From a checkpoint of a small transformer trained on Wikipedia: a variant of SOAP for these matrices.
Each number is 128 + 32 x the weight over the matrix's rms, rounded and kept within 0 to 255. Layers, rows and columns count from 0. Numbers have three digits each.

# layer 18 attention value, 128x128, rms 0.366, rows 41-63, columns 0-127
110158108113147128135117143145156129153160123088142137155080138126142161141097073148101124130111149162071126161134135125134121085101066131143132136116147157127128116138136149136108131124151091210161205144105155124096127093178091078128132094111141071120152118155131093127167123144119165107133058134100115110149117105127120115142108115075153158123092109140147156128128068076187153122113
094104110143159120044151098103148109115177165072131136118129125131183102130145111128135145073125120087084100126140131127129128121143060157064129135120129124163179090087106129121156130121147149135115182126141127173159094131127142115098150125131128099149125155136118119138123138124134159161143163138128104118109130137126138126137095126135126129138122087099136151141119124126140134172136
108117153133148105115150102171102111111114142141095173134111142103166124106155122091116129087085115199123107148109090159171125153159124128136160121103114125097125068148104188161136134130124150133125108128149102148113143122098088131109181105092082108130144078132146132099119098150100110137119153131144098211124148113140182150143103100116123161079145125146107114133089111141170127146121
101121125159117120128103092137188112126098139156091116138127114172127141121210117148104150158136157096124118133093142120106118125114136131177089139144102135164151124167161130131101103109096110091119115177130114112160118160129151095107148125130158116104131164118102143121159125124098178165122132095107107113116158112106169177137123138159147110127154089081159116150143111110158112062132
127121109097116119125129108130126158130209112128129133150137141059147085092119136142129145108111111077073118133121148134109127113140083118067122086139142164094158102187135186115112119117086134088137143109131139109110179148100139137164131124191109126116070167106115137128133102116097098110146119133084182156093115173126125187160142098098142148112133173129187094140155093118160123110132
091118136074150119118105109086080109154121115158083111134094176105091130139141162135141098109092139089124117146102141103113174130139148172073137150120116129115138123112117143140078119118084144130130104148117128132059137102109111147105140140120119133120106139148174128131152104107101126095104132095173167124124153129120122169108149113104106136090102148102106145102102141161130164123091
145154126079147155096165167134123088183134126115084107146145118139115113118167147139124097112113161104137071140097171117112164139199141113126085096120161125064159086122170084116128098114110112158150098129134106117148128129111134114140108184131079132122101145081127173099154168110131120113157148176140128121142129176125135143125122144173109098128113155144135139104110110127111160140121
111148112095124098116127162135144064149155128125197111136149131148136124085138090116126138124101142135149119122105124169125137122137146132097142176171136145099102109116156170107126131111072109139190102148152133099144151144145136137123118134083125105097095170156135136148144134120138117112122122117115115131122119084075118124138097143122127091088097123133135109113120096126161141146155
122115144108101111168125127136116132106111174099106136128115146104074098143139114105152146085138110121092126136115144167125135165126153132132100098121074080101192124113104157143126133176109123097125111121092106141102161119118155091167132143130114171146125127117160172163135111132137136144138135160096159100154121169129126112126157134143131134110117154172109112126173071152167114145110
180123088092157108131168123104067153175109125140137134155158134111122103133134125145143109161152137111180133101122157103145139206136147122104146096149100127064131158180149099157107148121131107118113082147091099126095148160110132186116111072123140159122161121101162103138069142098186094147128109125105157148130104146112152090110110126101150139133160100118128162162130167157127115112087
152112114171135116118138117131131099145095108142141132120141083105083110141160139120157141151143094108129142161095145083107130102157113106136113133147129100170161152128120144106135103140099127104133135107128156118118114078150137116071133109136084103125127167127088138129118164154078132124135118132121143101127153138114129159160148126082117152116136121108111146153118114173110104094103
115138154131140139082147103099086137128166131156152108103182164102100133103138109121139106172131093142077108116108151101107164149091107179119168111132067083139103077097124149155112137151153110113182158160168112164117129164092099088163119124169136123146107151129137119147107126122119138130133098095147092095137140135139115093162103089141106100090075149162139169162102162092215132121188
132118100101095129100136172163120148123125097136115141132123141154160121091123109090120097142087101126113156161156118143124121124114113153180161129127149107125095113112151143171193117140130130174113129133120147107171099164132104133135143163127140109099154089122138091169141122125139120133156161133107114098152117147112113108114102151150137131132146153135099141083139133101194127090132
101120139120146143135108163108118108160122114114117116155145136100137119088115108137091120112139126141123178132101113169139161186149122112129119114092138154127134180125185136166115152138134153078127163139168147113129135088127120162135136133154103133125116119108155112163120124117159107133086124113110137110094129122116106122136120135175133098120104104129123149133109107129155100118146
116114083078122128132106079121114136150113091140098106114162123125139155098167148131100191124133114147127101134078135155147164215090087151092104111140110149120134133161138115145084136079134063148124190113143125088115164171137106172117148113142146125108128130170145142139113125133125113107133120128093148116118099125094158146169139085113098156161131179116147113137134111178170115120137
113119121123132152166110139125159097167126091063117124141113117141175076105122156142102167130122146094154165099159126129089135089144170156131105130097070148154120128106163125095136140145168143127166176135107101170162153153137124104102121142143129136115130181111132147144137127073122159148103113118121108100135146080135127156165100128158174083082094087161100112127136096123087115118169
122151136153137098164154152099127113110162150149129123103149163111166095175122134104117143102120132133131146147149102135082120107128162114135135118121154140150152078115097200096127160072127137157138149106075102184169089144137133082080127113146154167164143130110150114131104132117122095152130164107115098107128109129093145131126081165159132092115098159098149104160141143128128122162131
102082122149153087156112117124116090152119079107108124154162123108170108113096122134111123143123069117103133087132173156171134137131079156161129106096134151131072094134138136145097133091121127123143140145164133133094147139119158188143073143151102099155114115124084176102112170148155180134126131091128186135129128136121157097153134120131143187085118092134156129130120157172189122122071
114097131135092162110129132118114146147181133154111144133128131123146120090116109138113110125108138148123105110126104149065165116119131105124101090140122139134103148108133168137145157123079134118140155134138130124152155131118119115111162113119110074147121130134151144153124144140158148155120112119127171128114101114117117139127090146136157141097078161132115120145130143122083110103104
150158098115138091164156086153138135106126162145142126107153094175119136097120147105096120120128149138088105086153161223127127119113136123101102089102147120142096110131125118088165138105110133166120141121122133134159164129121135122081129138155100130125117132067143170164149159092125107136122127144133141162146165112134153143159116118125107105094105139130148163161177128124088110118109
120117115140111129115152137177136126091056137118159117132142142083113133108129107165140112138130122079150119118148138154151133111138076159114132117138126139109142162155103143094126148087140143181138150160165113145138079165183136113155143115165169100098151112130170125130170100145148159126170137142189133103157105105094142114131133128081184116151111119043113133173148094098052157132108
132138137097141193121083141118145100109098150128066128108127145103160145098090128159167097157130058138134133133110080158111189125110089091108133118193134102166127116113207109146136151154176082127099133153173162131119115137138147137171134072116135099107128063179138081092154154153155122133168116101110147091148181100119086089178122128089148108111156134083116117174128153149164151098172
139157124178138132108115129143105104109127165092148151106157108152125073106115116088134142126170131123154121090118145135117096091141134120174119093071114028124149139120096130143114127124097133090129133128143135142134192143121137144175125169105174120130137159146100131121116155091098161142194101148148167127117108155108141123136116100106132144163132102148193104153144139077118122153139
# layer 18 attention output (transposed), 128x128, rms 0.335, rows 41-63, columns 0-127
117101148117113136133139146164073129125130171103137159148134155111089075077150127097162167141141114138174133127114164120147117154113176100082100161133119110174103169113087135129095173126110106133100095127130096163147110142145191140091112122113153096123112117132133135113095106085113112191196155087098153143119113180079183135105115129130145116096089128135155166119131160150102084109113
130180146121062125182129125160103117178130089147140131162144134115092121122132144107124133153113132132132138141091145126113145163086164065133087142110125118107077115158176130076124056162134125111153082129181118123113148132156135130117139135135147080167099079082148108119099121112110091082114108149155123136115142112079138115135159104115102096158108169111117125126159113128107118099107
131135106091116129118152147171151163148198147145150086097142138112102096183138139128087157172108113131134157155103179151096137161131128115091120184147126091124088118094140082095114100112129083077141150128113099184117141149153110146125104145119098148081141134086109149138122156150143121129121093150136175097117122238089109128170129118138148166104112168123125153126150128148072126125092
146110102124133149161117162176067087119115088116142120139177166110180154177098132123095113118126136167152099100172132091120083125147139096046097123122163114153139150136109128122150174083122176086163151126083140133104163068149129130107107112103129085138123108138112126191081117168109117141124147118119142157130113104097094118090163131101166095151119150120108148091122141117089156168144
119106109180093123145134162190116112076129133112130171158152116160142182130129191102110097152069097179128177139113142124155125179117150122125135189161149149147153097086118076132124064145137123130122112198110104153131175129129099088110182140129143220145141159141123093073100140080138134133111135116151122144108161160120132117134102137122137142106116124122148095114098079158075150094121
137115085171127102089155137154144108168148126147118151117162151130147126100120089134135143102166098181099117125152165150131124092189117142120133131136067097119145125125113135144126056151082111113110095122153136111135162109126161115121163086138117182158131132098114194139135118100151125100158106117167131117128136149099108145166109133165161117105107122088112083120159136111116106147145
142097062141141157102122096107163087121165099122130150166096130113145149137127147106142137159103127102108121093102102105128129128058090126141110124121150146136103122129130103143092094156139174109135150156136125154160157153198124149112145060134133199120128115133127133164156114145109131178098121100135180120115112106092136164192139131099142116140163114146110121135129113102142148175128
091108172132127157142133104127114102155100122108116116129115152140131174146179113097129105150143127124112139093127139105095083134108110101192092127133119086147156114088120041163122127155133123128086112103099119189107104091113160148114109106152156147121155106072125123141100114071104130134131093101114156132092140084137140165110122141131116116153130134080127136122145149120165091158116
136125077127122142122176125077157127108138123079146177124128095116092124128140084101107096135115117153155102142122131078127137123121127143104150165128142144098102134165067154124157088108127132092099159138098085108121119105098074134146141104138120172111104142151115134094108152161086070116130073136132127183102134119125094185128125119147133159098123136135135139121077154137107118111075
135123170140104159119093096103142158126188150144144181107172133130118156128150146165111179068093117125163111135116101157135126112155118169158164162132137135126196128079145127183110167108124116162118159093189198050144117120169114113114120141140158170138107121152093122114158094118161153111132104139157123144134127136144056137151152086139128130143093105147161103163156135117158163124109
107119100110128127129106133123163132093154128109112145157097104130151108102123126066148115100145159153109110114124140078123110115105087126124098116108150165128179102156107118153131141133101132149089131166133083143143145122144125074144141128114102118117128125130161142123128118119150140116080165089175114109138151138101098092116124124165104092143132159111140143106138152130094134152183
126118112153126132162155169169132123190064149062135091122106157143104137156102110131146112076153137139136163182139123187169154149118148159130150127150112177115145145101097134122126144110132132118114080150156182137118154113094126163091140137116152203163138155132160156121145086106137115107105091075135148153104144170104146146133164125152109201160135178119115125188231183120063153151073
119155130111126109172108116127127145129090166104188113100140149124058140144151153121141164152120137144142189114117130121124133141141164074110154104092126093150126165137108114140077122134164115119117131158124123135122104169139126150117081130163126116107147144110128162101116145121155143112123145117167149115109101127137161170124152156111151120156113121166116110156116178121119133170121
124155150096130111132142118122129165095126144145139141120113150175097096165143142131145138128133116137139104157120145116083070097145131166108186107130091087126125083131113140098113107129132127136169108141131130119113121135114141134133100112180146155148163117145099143116121123078093151097148095120172157118133118129109117109106133115088136164114156139109140123116123147101130175116079
090125174142151151098113125186125135142145144100168120113152135095091114130123152165106142157100131139166124144163113101156093129103132153121143141157129126131097117098118108153112142147118108123124130100163092125122166019175105132095150077145133182150152133156080118104102127097135161138111130155149122113083111117128146065085096089075141131098074142123128144136150113096090151083101
110106123166104089158190133138132111119095122161118135184134087156166124127161170149101106103155122101100091143091128104138093127148106078133134115141143107117149167155078167112163176117126155096149132118154113126116119164143165109111061103118151093150129106124141107124097133138130143101155116118096167086120126115112117169138093100099130135153170154140165146101089103103167122114075
109122161110095124159153105085130161185103122157139123135099138161150154085173151148119085140162132145137147089061216122123106148141128129088095136133148143080130166135167108134120134140164186108115112126150093135120144140121130126167137122109123071149124122157157132139104115132096116153142085119151139151143126130165123168100159113153126158107128110139107159094165085171123185133125
099149177154111157112141203161132165101173166121157098137130142123127137122099156082135154114099162125124139165142064137107122183161067126106178131172115089094149168154159141126069172164123090141139113080102106114108148147093117110131158111127147155140175096087139100127135099108142111138173079095141130134089118171108127075151132125097127118131184160161160123127109122114094136147123
138134135195140142120168122137099122146132125084159120141139123152097120160147140157092119158133139156149090140110168132103122140130104120153108127169132137129137100143103098090124168106088132154122098107132111168163127148115146122104115142119128117099155156139146152129137070103105146137102125116173112116088139131106105146136157126107195110148169126110144132143126115124176151133108
140100154164101158073117165110093147223084092103103152138101110141187146120114110178146137158120185132128139127112152111077115133090098130141106125138175105160132103115141104143121120100107125089154100152101091143105106110178151125191116125091127134080144099178098096113120155130135116123124116130113117121119120124110122153134145134130150147168150108128150096125104128152140127117125
184113152175107162128144124110141160197151145147146071129149127163107119102131117068073112102176140146138134145119124135128125159111154107155122090055137154176167106127161148151098138150150193087114130129127104091153142104102147135059088114111225083098068140123092095113133129112127151127140135139102123120133145073118090101126148159093112095110112143167126138102132060119130093102114
125109171126035093153153113117057188128136137046164095063161086147103142114119158131057142121123125082094179140168118102147082124119136187187133131084090101132115179096074151129112147125127114133173108112108156158135133103155143133087195144142119098160107123090106118117097096138097120124113130099202136110104152068121188105101113168143137144122089131110112132126140160142120104121090
124087170146109138149079139116104151099106113100136072177127132121131145141145106122141120117107119114126092083131077145088146163119119134166135168176120222088105111148126135085124153101142094112087123167107131131149100100095113134174098096135151127139086135114162124142147125162138093155087106117083122191124157108101098125128134099149135149121113122147129124131068146161130148115116
# layer 18 attention query, 128x128, rms 0.267, rows 64-95, columns 0-127
110108095187131143100171133121150108109170128162134141126075111157124146151117117107122103142152156138102134148149098111148137140130192084139182121116114148103052098102127131164136147181135059128149116127066132084109152126135167175158175130179141150124160141161139122117151130121174065136158175142179080110136210172135108171167106133181164159096161061132129084117106064090150131175142
125134140082121117124116076083157132127121069159064128172164065071133065033044139141143137114147118111148070198123201115163099151123181149152186120172124126139091137128125123129119115102161129116109050169167169183102136126121211144148159068140108140115135143129067144127109084087178150124068182162111141068116164135117115158080131146110140094092078099078054107130066124127116094136195
188178133136072147121116151091113111102132139112130155127095208123122150162178059171161081165114105149088126191119111121124196163165164132130116207118099158176143159140196090088057103135133123104091115177142129119156098130079103143036136162153128125092123166072144140166140092068147152115130093115147187120153112178113148121151143159111154168114159098083118112108173142132164162134080
124134165199160127164092131138137126118155122173119134120124131129090171159071168113151092155076153145137130079156135143121096131184139133109134166147105121147165144163048073155070088118090097119151170115133125121126112147132104129105073125123139174086136140108139111163182094116114109065146114172146078109207120048150169133133101134075162118101143112160134099118105165201114101161136
121147117120156145187140113088124075124129153142134075110112157142112108108076189090088109112144167120127138136113144132145066130063113169127115202124113086144142155155077154121081133152119088144142107059100051110106158142180096108144140117101118109123130119165080195073126115147171168166144138113116064110126125151179178091138107135105150101182116185137184085092124125153151117144142
165095131084130130163185128080158143127117130124093152132159075070110195087099063165150086066132115157149137160133172140107171129070104125116158139126117097133151169161126067103067147031146102166153128189140112115191079157136114155107134127145155136141075124112149159125104146148111118140140152119156111146109150082086105111150114076132125112200134173155200183068115158136106119184203
132119179088079126160118162177163130188176125163060172098146171105132061107098135148116076106049088132138125133114124107105112137128173140118119165095132125143140157083182082126116172140113158080155137094105112151113220079135128095162112089160131064124124169190131167076153147177050129133134154110094120136149157129162135161085105114152164162118096102147138137147109118105124168128101
182128114115107117137147123166110133096135188094100095134183159141170122136120211131062139094137052146096108180124097140148158141115056105142124187117116103113142148175144097149085165128131136151086119073157198147129097172125203179102134133135113114177101079107118130093086135101172137172123114108129152098068131168162149127115159135074161141124149132195040132164119118119090134142138
147135115135112165192129132110172148097195129141148100141114102110156110161163102166129123115107091077140165150090188184120124067149140091096181086087165159103122125180198171115149100110138112113081085125143155178155070150149157173179126120096108165142173119100171095114173177155062119159197146110077089117132157082104145151172087119143131130092127110123136116098144102131112124150168
129124104124114123097134089141091121131107123133102114119110190124169085109119131056092131082153190219157111138126171061093114169177167139167144107172145163115109149130145143134118082126095135090126147119179132140078122190095135138136155134122130186142019099146085095155166184055104169136114084166166121146084100115180130235066108146096103098149173149146077143088171166026123122161124
141163136121125122215158129106106167109159082122119143095126111067166140151125077114157164163132068072130082200174086206182106166118175126120079120103101103153160126135112178118159129161117129069116117180118103133085124130112127183151113048112141138174139115117090058133145136068171129129105105116081121133110075109147074148109105113123125155113109142182095077145147097164159118126126
102106145093126126094042147087167107118145172107122119193055112092141213084068077091112139083150056185133036138108132112108125135061070156214143117138132088105099095151120103131161133093121150120139106184156130116159123170158167127152098131107189168108140090138093129122136176153173088136140233186162121136143189197095099168175112089134170155099184138163126176126127165116173145041106
104195127106044173127100159175131055159133146114164109090117162111119095140095174160135117070075143063119100146093128155097080180143092115130129129146075093161145123182043168131133139183102198125177123137117110085158099095114146175147134097117107100121122163087147096069179178139146103174158105104132176095168174108080120102133060164134101154143152115133079133117156123162095063120094
114159155137167122112114142162137129145100150135156112159127098160097151129142162064113143057094163106099101127144121170100186125097182134130101134132088161105146115051199129124163136074146114104173092124142156176129134135126188086143185180073124163093110144098130077137174172216101124147061124127155091154102113120107100082167112082100099119116121172094197124069149111126120143086153
160085151108115185116104137173128120183115138142109130125149032156072144139154150141154156067138104163121112195150114126124134045163086164152122067111146092095181148149124127125100142086076101096109170133127106148173173091093133157131070105165096120111081081090127076139173116131162224127072161114176125101143122132084105147120186176139132160125152195104032057151129110159081135110117
167079158145126180106096168116156175137128111166139089115169099098140111118067079131138162118191124033098117163120182143159081146133167136119099130086121146152094089144069122122168120106098078149122120147146194112201129162141098125143116119135192130134166121178110145124177114124084119092133131130106164153147139103103102154196158099149126162131117126151127124145082126120095132148131
117089111199159103125153128078099212100144212145145151177136120169152206099091124109086149107173121158152160114049122172084169135184152056112146172119100075173150077072167124168081171131150159133118169150173073155158130100110132072162161073116108110138172090174118192133137030115123153085165092116161122144158065123085140139081116131058104119073144170146100124073128184108128162175109
169119111085195097150107087116106039164091096067163138019103120174154186155141194174113115145155101151108151117146188129172146138125097113100135114119138167132182123185061128114080131130122105140143079131162135132141146114144126121145104139158173105065132148141137086157146201105140108136096111062060160138095161143154143107086119106159133137146133143085146088105126057093136131158121
146117168156129144125157155115161105124132133111131112116123138139115088100120188132089195118141133096162192147134141163174138123143108080042134105153068087185055117101136125138146151100158115126151089125146149146137210157193124097163126091133131116143082059090102101120110089110092181130167089219080089163141090169165134137115100177093146150230119158103157148175115156163147099101160
127128107131077128138112109059099044107139161119078185147097081181148087196105151112181192195106090162117121114146163182123166098150087096120131120054093192103115110132127107117184155197181130101068133116128131066115076110132056088127073116137176146101100137122125173158084144141150092137061141124137158113152116117046121134105151188098083101157160079161047107128168132083102105144153
097171109105097109080118116105176153108097113129130090112150142099136146082111124136164127064218122100122128108100143125099121109045128118068195184066124185123190078093093161159045147121128236153140093153149127106133117101160083222133159101082108100184123126143215108135160191164135126124088136105165094130153116110152095175167122144070055193138123168060096153166162079123063099107113
127159153119166117129103104041131176144117147147194149138096120155127195101108161156130132161173096149111148119158149092130145118144164044148082144075065140107124111136118145107147142152116101093078107103169174079094112080093175075122125167094101164106114139153082151119166180164141099043125060156147049085112084154105169124150151120124112139120088091113117087137154152107145103122159
123159168135171206125124137137129096142049139120110128158053127153148202101104122113094081088126118153210181135146088092142108129128134122062097108108120109127033105127131161120091142088190136128204149123146158091169120157145059164157138214131082138068164122163101082096142122168180187156101202124122153108118072076110138205098153098051150124139113111164081131065159118138154134071123
167126130141110106117105135161125115124119114160148133159142111141116108148154079106048150151052148161134119171192140127114071139098098140156130182133141124202138132183140119112102148106112143145067188170143077188094134153112154136197099120128136140175199197101074103064124153138169146099087101122120106111126116138108188186092182123102145161081148126071152121131123149181108149100164
150068123165179188137150035131026169121133163071146215151112157130098122197227117090111151083121084098087123084184153137155036174147082113121145079098131157190130157150102139203145166024142184151075109142147108145110127128174099103134145141131133124068106141145140144123100128089113116103150134114129146174109137111181111112125083139138106159069105110142154066130123093123158171156116
030096153100161148142092143079142086103091154132099160120125166141085076100120137115127130099127182131153103139103106159073115186119171107178119118158121137116062113139119098111132144134070152123118169185187107154155159111167079193099178154155110107139132175067151147146155083096189113176086081090122098132122155149117127114084090124134108162137167069177100084111099133104066137070212
089119106170064139156168136159185228096092101096142115140127150100166073155106111175086067165121136128120113108164165173169131155128103076151122139079152093189145101057157150057172131156127193112140191207086128149160171117129132079146131128192144124149138126154131144124143129162070114100161115119189117078127135053136101145120076110170069142171087163165075154126124103139145054163157
142083107091110117162154170176164146100112158104185111072115193100100133148149214117119115143108187121151162104104078096180148142116112157128159089112110067106167125143098164156121126114178134072102165146180133082124187148091063125149107119154140166147130115107123197068087119087099134087071158139142183108118078089124132188128120145105136128095146111111159099152125119154150137143163
186135074169159136164085150100161109171135208095236167121128166126178197141040068124156106112073124163111134141141132079125115143114159130171175149111124136144150061125125158076121102148180116129134069075094131121116134129125148110147095125139064181085113160114107149184159062093092120107110097140104151112115152078153130073115079112113136202104094129159133121080148134180120114080086
141118168089158164146119082151094142122196093135064063151102150146100094159117108184077130153098171198127155115135078092091141133131108138078100208106171133053164117096166163075059122037168168152136088156166132062126114135094101155134083088075240089171121089154109208136113049140137120107121085117115098175151118126123090168152072138172142146101096100133142160166197108104183121136145
153180142062140143136098097184106059164124126105127148112118120178131174141143158109139177152080085103114124139132139156079129121129057105114082183142187060168097100084110093123088112144098073144153172072129139086085104121114125190117150148169147128186120127102137139121120141126139144184138120170152128167180165153130137112065129101117112066159154189170113128132103079123153227147106
191172139104127100117117114148145129093094154127106128136158151165116184164107138141120125216129076186126207162089134111092133125177118138042123133102094127143140136114101087083132156175098153121124082148127077187142116156153175057079177062059130179142106107163110116135046147119164143148116154133135111084118128099166161136164114146157128144085096135113123115136112127111114172082114
# layer 18 attention key, 128x128, rms 0.279, rows 64-94, columns 0-127
105165133098076122129129087066174097156131124150158116074136116113139104134158132072171061161176099155137177118127102085104127110133110157141132115148075200124108091141143088122165138143127098146091109126116072143142118147118097166132140102092104147147157128160092119089162113200140135161119140148104090100142058109136080124139135092136093132119168092172132150118094117084113142148122
170089121076148147112057093088065134144095044176187081141170124149137147121139159119160170129138107136100106088204121115130116135159103157175161106097087120163161108151165122159145091098081131128154152132133106147170180158149125122183127176188188147139113155077107203126105101133145182096120221192085149092138172057191143139116172139103163126080086120130103182137157140086109137126111
133127081213097196171120091170103114171128122067172142073115199124089093106050089187109186190106144108149193161086111128115139120181126136117130069162133122057108136121127136097163123090142139083128132117132125167123107113072184149071079153143138105091147162153099137110172148126165120135093099090180155140092151166171132083089165125134118119156088115091126148088167178098153116148169
152056109100129114132154086150146141135150159159086196106150130083127164111130105130093092098156196096106107132107105119080121128154119123136105164107156124162128108104123144133115062121093078109139149108148187135125133091167129161114118113117149176007174090113123133133153097143184102116154177123124106124090061109127129156149092122066137119148166083147108148090133185094149140179098
095159173088171106155123073124185126164140140141162128126135115107147175155197154074116130128138172103101193145136086155069125183166126142122135139147096077146147127153128150125092157093091117180087100100155075093078156168154085122153156153132129139092141157117140099124139037108158141125099089128133117095084117147126203057082083146168136081150111155119119082119205124167117150177112
159087147184074134141100149074160153168102112136097108191136124172137166075121122140129110089153128121136136149197205156136189125063213086111137160138151056114139129149092143145171211074103117108118177138080152113113146148110080189090160110131138102129118104084155139152130140190115127109193121149114170169120158116101128132153156190204112135171101137087122157087173207069131155132110
148147109087202089203135128164151128089140125115105143155142065123166062097116124139155143104127075154116118173095193053092062181157132133148096178150175137122161150115130156186062100115165147131089111111152111088134186163177092169162121145093125137147149140133124115137121097152053126116110173140051138126099101101110122110097136070169172138137112126114122137170197097070133076116142
123140149104111141112095117171086168123140122181148105144105127165163144093122143166138188188120119157155117109132132167129110106104058121148189089134103083090173098191138143161147208161220086087190102081121101180131131146142150097101098198162088082124138118128126153112107118138088105098149082113186106099145104092143162127194159095151122114125188135113165159146163126114108114074096
098141077114175088055104136115116191111148097131139061125161095090088149137139060142140135148096045109145116161149155145139171060147113121153112140154115155108119128103101130068157114164082130039114109106172169170158144119208158175111195142112155092154093076086102103083228200104134093221144133137091148193139079117096092105070165074133101142132126080125173125146190100154084175137125
174167165085143117163098143139043087166145086153157156143092120140182110139134109082129093135141164147103086085126145104112102038130079125113143122153089095053094107084122134099069110096119144099123203089109134091143119141096159107192159087147113186150075120194152152145112159089152108046144135118187120139123152117154072204134165099079110189156160094109107149070154090113118180124166
115076123099134154141123142105083156127118110139128090061151164117159110092127152119115214168119151144095066159153122191134127126161159111155101132147123095115145150110112122088116124123093081130134062144126118163178086138119127114194109099138150180130103125076093127109148162205094067149120154133105084115156075076174111121085130173109139093060170083176182057091126085150121137120172
119086168097173172116089162150165093113153102133192118096133108140127182084130130113129142158163139140161161134084148101157107179114151169088194098065094162168116167128141111020182111099182146090157144163075065054115099131119136122115125138103113103179135067120128179125099114162101083133165171178095218168163092143117110137127094141200111136105119094127108210148178188161061185070150
100102133119077087143198127192140128177113120099103092054121169107137111087162146076159131171050157194067119131117077077111143162159159112160099137086119167155138160140117146114101201156134127106154111164165166124077109150179117106132129185144158048137091124173064094136150124146115103139151051152156168170114093092163135091111083125131125123122122146173091146149120134152090146124160
103095187137136119133098155179135108118137133147098114184123159155067111118117079115149111182157109149129116126118150130117119092087135098111055146077096118174081086173105087063154083091200166150053115080139164088172120134176167153131129139091120120132065138208162119144138109117127181166085172160163084147184159138032127097153085168105129116106108139133128059110132133138122146123142
129117124142149151053158149161082061136161135086106098063118130146090103140061155089083099128125161149147149120101177148141146082153048105145079142053132105153148062145145133152143162179114100134146109139118124098076123085149094081100139128097148106158140122102136144105109111126117156069117191149125138066125130080104059172152186180135126160144116131120160131189192143109075099115137
164142088119152146158150173106111126131061142160118101114190139134145174139120125157121145094102093137157124155131104074150084140130152121129107130136159123138162116141148189112144133157068079120164102117126155103121095126110118132148124093133181084163140116102095158086164096145173113185062152102062050146110140113097159152151167149083161128093099132207105179126124165146084105079126
129139176154142178149099133106132160114126172104154146119123077140141194115164101173046100109173116143165150130089120104164071080119131151081022120140137072081117120176109148166155108143111152088120134073122031084105155119202180129090110092167149087092184137084116139176119132081160087167135087105175170114177145160150150187149101120099110138088207154119135123118129134053050157165076
151080083120190141113100099117144146122091119136123163076130160121103141136161150119081132134105128166082125052185159151100137162110094061092179123158145108117175104098133094121172192130100110150142108079092119136198132090164069146152105203088143145084097149147117128104128131103119153155117086085149113175070132194131099110125160161193095129139144132114073098100091123134129144110149
192186185102109087124132116157077169164127127161146125154078167113113103140150118114117125081096080133148190164139107156098087188113180076093104180088108057131101079138173089164149093170116172139157088099131154146127147183127132126143166153176172054122098126066129142111071163112139142120188131140092128046109131176107169094131087201119155158110181152123150116047128100120132116109157
145103144165072180147216060097126067135087102130132171153125187171114119140099155126088107136135127130150124118132119216168173083148104105154136137171220234112156173114175143092143157194093138149121124118118099171083153088096115111090089176084177118094128143145110109138120125052096099156157133157097198098180084114079142128134135054108103128193103152158133139083142120143116128070175
083146074062172108142199152175184074158140138095101143127135147105104124088133182130156117150149083137104117108117166121161099128046152138070166117102134155097188112175095169127152163177111136113171126139132155103120141099132150140142113101145186035142146199088156129172115205156178142132113131068154091177198095090159148061169103097089086126105124152080077160101167136129101189205140
161118116062137152141109116111133105158134147179134134076149141088097149147150091170087158100151108136107142100136122161124082120118116174133123121107171071108118142135131119104201139124127119136094114087159132126150109100103202142099008119087170244139129075170143158139163149149114156123146100169102139150160118156125151141191112105078169101123127169149150085151074117120149079127131
147147162134178138130069154096116089150131128126115183106104190096099193133148098100069143147118208098130198043081109139090104110080088124071102113118094129144150132121118089132073114092144125088121078147076158098118150122115092183136140188146072107148130084116124166150187107110112187147097128073119127093202073125080144144162174131135151195141078129119098118158094112072128216072088
129089129097176158087120127194121172133141154104142106122141103084106085116045130136124129159127161111096113160101118148077183128138113152205078147172162073137140110101086128123180128103122131109167135121081086164133168113067141140113196149128153149160128166158123186109123131155122159068054118189129130117115126091083172178136107145115129103105099065082175133168129126142166196096126
174070067139140125095148169027117146106083158069107024112146116174141138125183101060073126115098106085148113101119119143146123149134107138160096132150140141122137146147056085202193101102137214151102092179099098172115135107138115076137072089099103118097141108174145119120102106121132157180124105124116093159082157149117115119165116121140129161101238050133131165048123067121133162120117
150100145120122151177118093095098082132103147129149137117110095182111096091149116082121119151076139095157123086121100114120151175098090105191135187110137145065117090168128096104144173118135121137121215127173149146150101141088154169149197149173154046128141132134107117099116076101092105107086132147177136092156117060156140121125066096161062154178134060138118063151075158067095134132166
144227127113144136128166122073111177112097053067117094179142162130150099140117159212119104114136150138068104217146200113128100099132139115099114125154242093117048148154094154085092139108126171089149137193161088124143134118153130125159106115111152163168203146143048147178075073152114080146180172100125139113150091058136095089109104151076166182090174140164064079136049050153114154132132
093097073154178122103129150122146156087124097110167123115116172082110138175178156151120149077089142126123112113111141141100134082122116198157138158095138086150139144125101188093127104116160158146141077117126184145120114182097072174161163104136124118074166097150071137110111147066136076053132101110111143080146148172055119099181083050153140124119157149102131179093096099104147193105157
151136149158170132141085142147117137188143114124123146120204157107154116182158170105117134115095075120093142134112128132087138101036206175095103098144133133087132155161091149065093071176173067111067115152111051171129135132114182095136134139095060137059147076136136118168148084111138097164198134185147148168094098113134096112092148172155155092133069141162110163108106191085157147104096
111143161119141195122146102133140130092154090118059122170064112051169134073120135130118217136168060066177103102091114112088086134101155180083121200137105138121094101070156212136127129088125135137154151147098060065109126070119158124136131139088180121123110094135142146173162138152163110082148131093093087071115140182145177049114118085141109135180181094155117146162144106102164165112147
137152192091075176114174077190154109147105122097158170121146111122109183133125110091114137206138159097110091125096172098116162124095136096151215134176094139121087119143168106231091119146132092140173062137118135113102094122136107121103121161204138173192088075125121144126153158129106126105119049139128089138090096144099157162191097161187091118147127133091088084163175118158116087117111